Each number is 128 + 24 x the weight over its row's rms, rounded and kept within 0 to 255. Layers, rows and columns count from 0. The size above them is the row's rms in percent of the matrix's.

# layer 3 MLP down (transposed), 576x224, rms 0.0431, rows 265-268, columns 112-223
size [ 98  98  94 102]
[[141  97 123 100 110 136  89 116  97 135 133 111 155 143 121 141 154 124 164 119 178 112 164 140 123  96 120 104 123 118 152 155 131 135 124 163 157 128 152 105 106 119 137 111 111 102 138 130 132  96  91 148 163 143 154 132 147 106 130 112 121 119 142  90 206 121 140 188 110 161 138  95 139 148 127  94 174 119 169 113  93 114 157 129 115 102 122  99 119 139  95 138 126 111 121 124 101 132 111 138 105 136 107 139  85 114 119 119  92 153 132 114]
 [187 131 107  77 171 143 143 127 104  99  98 142 114 109 142 168 113 127 133 159 148 142 128 124  92  94 119 116 116 132 120  90 124 125 128 113 106  79 108 150 139 114 137 118 146 113 126 152 104  89 158  83 113 143 141 148 131 117 126 119 165 127  70 125 104 120  99 123 126 106 148 137 136 132 175 132 127 131 126 173 130 117 138 108 145 132 108 146 103 109 148 165 126 137 177 117 132 130 177  59 106 140 135  95 137 136 119  68  86 111 102 116]
 [125 151 120 155  83  90 179 141 122 126 151  95 173  81 151 140 160 115 118 125 123  61  89 134 122 133 140 164 192 125 110 151 109 105 141 140 141 139 127  98 114 161 125 125 155 109  78 121 135 143 145 152 137 121 101 142 148 136  81  92 121 146 151 127  92  99 150 128 122 157 100 151 171 138 169 149 143 117 128 140 141 108 103 139 137 168 110 130 112 149 141 116 122 129 128  83 115  86  86 118 144 119  97 169 105  99 187 111 138 117 124 130]
 [100  76 147 145 120 117 135 136 167 180  99 147 130 125 138 148  74 130 106  97 118 114 119 103 120 161 105  86  86 114 153  93 135 156 133 108 118  97 120  99 167 145 137 119 139 135 133 138 143 130 101 141 132 165 124 139 135 131 129 127 141 140 140 119 141 119 159 148 116 123 166 132 152 104 137 145 169 109  92 118 113 104 132  93 124  99 120  75 180 158 104 144 165 110  80  90 134 110 124 164 150 121 150 112  98 100 150 119 122 119 119 150]]
# layer 3 MLP gate, 576x224, rms 0.0722, rows 266-269, columns 112-223
size [103  96 106  96]
[[159 132 112 134 164 116 128 126 101  80 106 127  96 155 138 157 130 129 132 133 125 138 136 163 101 121 131 115 120 146  87 117  73 109 124 106  97 106 120 149 130 114 113 138 136 127 108 117  75 120 123 108 101 142 142 132 103  99 101 118 142 150  74 133 127 115 133  86 126 108 149 138 151 130 133 117 148 122 106 179 156 124  90 117 133 123 133 117 124 115 107 191 132 126 147 141 135 128 150  68 124 151 171 100  96 146 140  75 127 102 110 131]
 [124 119 119 168 154  91 154 111 148 129 101 113 148 154 159 117 115 137 153  84 123 131 111 143 122 105  96 135 137  73 158 105 148 102 187 134 112  96 188 150 159 111 125 100 128 133  96 118 103 134 148 105 143 120 132 162 158 154 122 118 103 100 144 156 139 115 134  96 132 120 155 105 159 144 151 125 188 135 131 150  97 123 101 161 136 119 155  90 139 122 157 122 124 135 124 120  99 143 167 111 162 115 139 129 132 138 113 149 139  87 103 109]
 [121 143 111 148 138 153 137 121 146 129 139 105 135 158 166 121 153 131 160 159 129 153 104 158 125  52 104 110 136  97  98 145 146 126 136 116 137 105 114  91  96 118 104 109 136 116 169 145  83 103 127 152 128  89 104 127 143 134 118 127  96 107  97 124 122 149 112  84 108 125 146 134 142 167 170  86 106 159 145 118 199 122  92 177 119 129 162 136 137 147 191 137 110 166 145 152 111 120 117  77  98 135 111 139 146 184 149 129 116 136 130 101]
 [145 168 131  90 149 108 122  97 129 128 132  90  91  62 147 182 161 137 105 137 181 143 114 130 147 142 153 111 128  80 114 135 125 112 112  65 140 108 124 134 137 140  98 131 126 125 111 180 156 147  93 174 138 129 128  88 104 163 147 134 147 152  74 164 125 133 109 129 127 159 158 132 135 132 122 120 193 135 144 157 117 142 124 112 101 110 160 119 120 142 158 149 123  89 133 131 139 129 106 107 118 121 102 119 136  99 167 117  84 134 115 147]]
# layer 3 MLP up, 576x224, rms 0.0754, rows 266-269, columns 112-223
size [ 94 100  99 103]
[[ 62 110 185 166 103 114 128 147 139 135 145 121 140 111 105  94 121  96 141 121 117 124 130 135 125 123 121 125 156 132 154 167 102 140 140 103 149 180 121 133  77 139 120 107 123 153 129 107 155 181  93 150 164  85 110 109 111 119 141 153 122  86 119 147  95 115 104 117 141 113 107 108 133 153  96 138 138 132 141  90 167 131 125 165 101 164 136 131 167 136 114  74  98 150 111 120 121 134  87 162 184 135 120 154 139 119 136 156 111 123 149 164]
 [143  84 133 155 145 183  53 109 110 133  86 167 107 179 134 143 129 131 156 122  84 167 169 107 106 108 126 130  96 114 128 100 137 139 124 100 112 115 156 143 112 110  91 143 123 127 176 140 120  98 125 153 128 139 145  87 105 133 147 108 163 111 100 116 150 122  90  76 128  89 126 132  90 141 138 146 132 103 114 121 113 159 129 108 132 134 143 106 108 131 137 111 127 120 103 149 137 170 181 142 144  91 152  98  99 162 101 129 127 103 129 129]
 [142 162 168 150 127 149 137 137 123 108 170 145  92 153 103  95 118 105 150 112 147 173 123 139 127 129 132 122 154 164 153 149  92 117  98 144 135 127 147 124 105 143 138  97 129 146 116 136 136 129 158  95 128  82 116 127 137 142 150 126  98 128 101 139 129 139 117  94 136 174 121 132 146 153 135 116 123 176 159 155 142 133  95 109 138 142 145 152 111 152 155 128 129  95 147 135 143 109 141  60  91 119 119 110 182 136 143 142 164 113 107 117]
 [127 100 182 146 143 112 149 118 114 123 134 127 122 177 168 121 142 147 172 117 139 115 129 114 141 112  93 109 109 111  96 111 167  86 115 115 101 107 131 118  79 114 147  91  86  86 114 135 179 116 130 162 104 144 116 115 140 114 139 120 125 117 147 150 115 161 112  66 140 153 138  93 128 157 149  75 103 186  98 148 128 146 107 134 144 105  99 158 142 118 110 127 151 132 125  75 128 127 140 117  90 123 122 119 135 118  91  56 130 157 128 157]]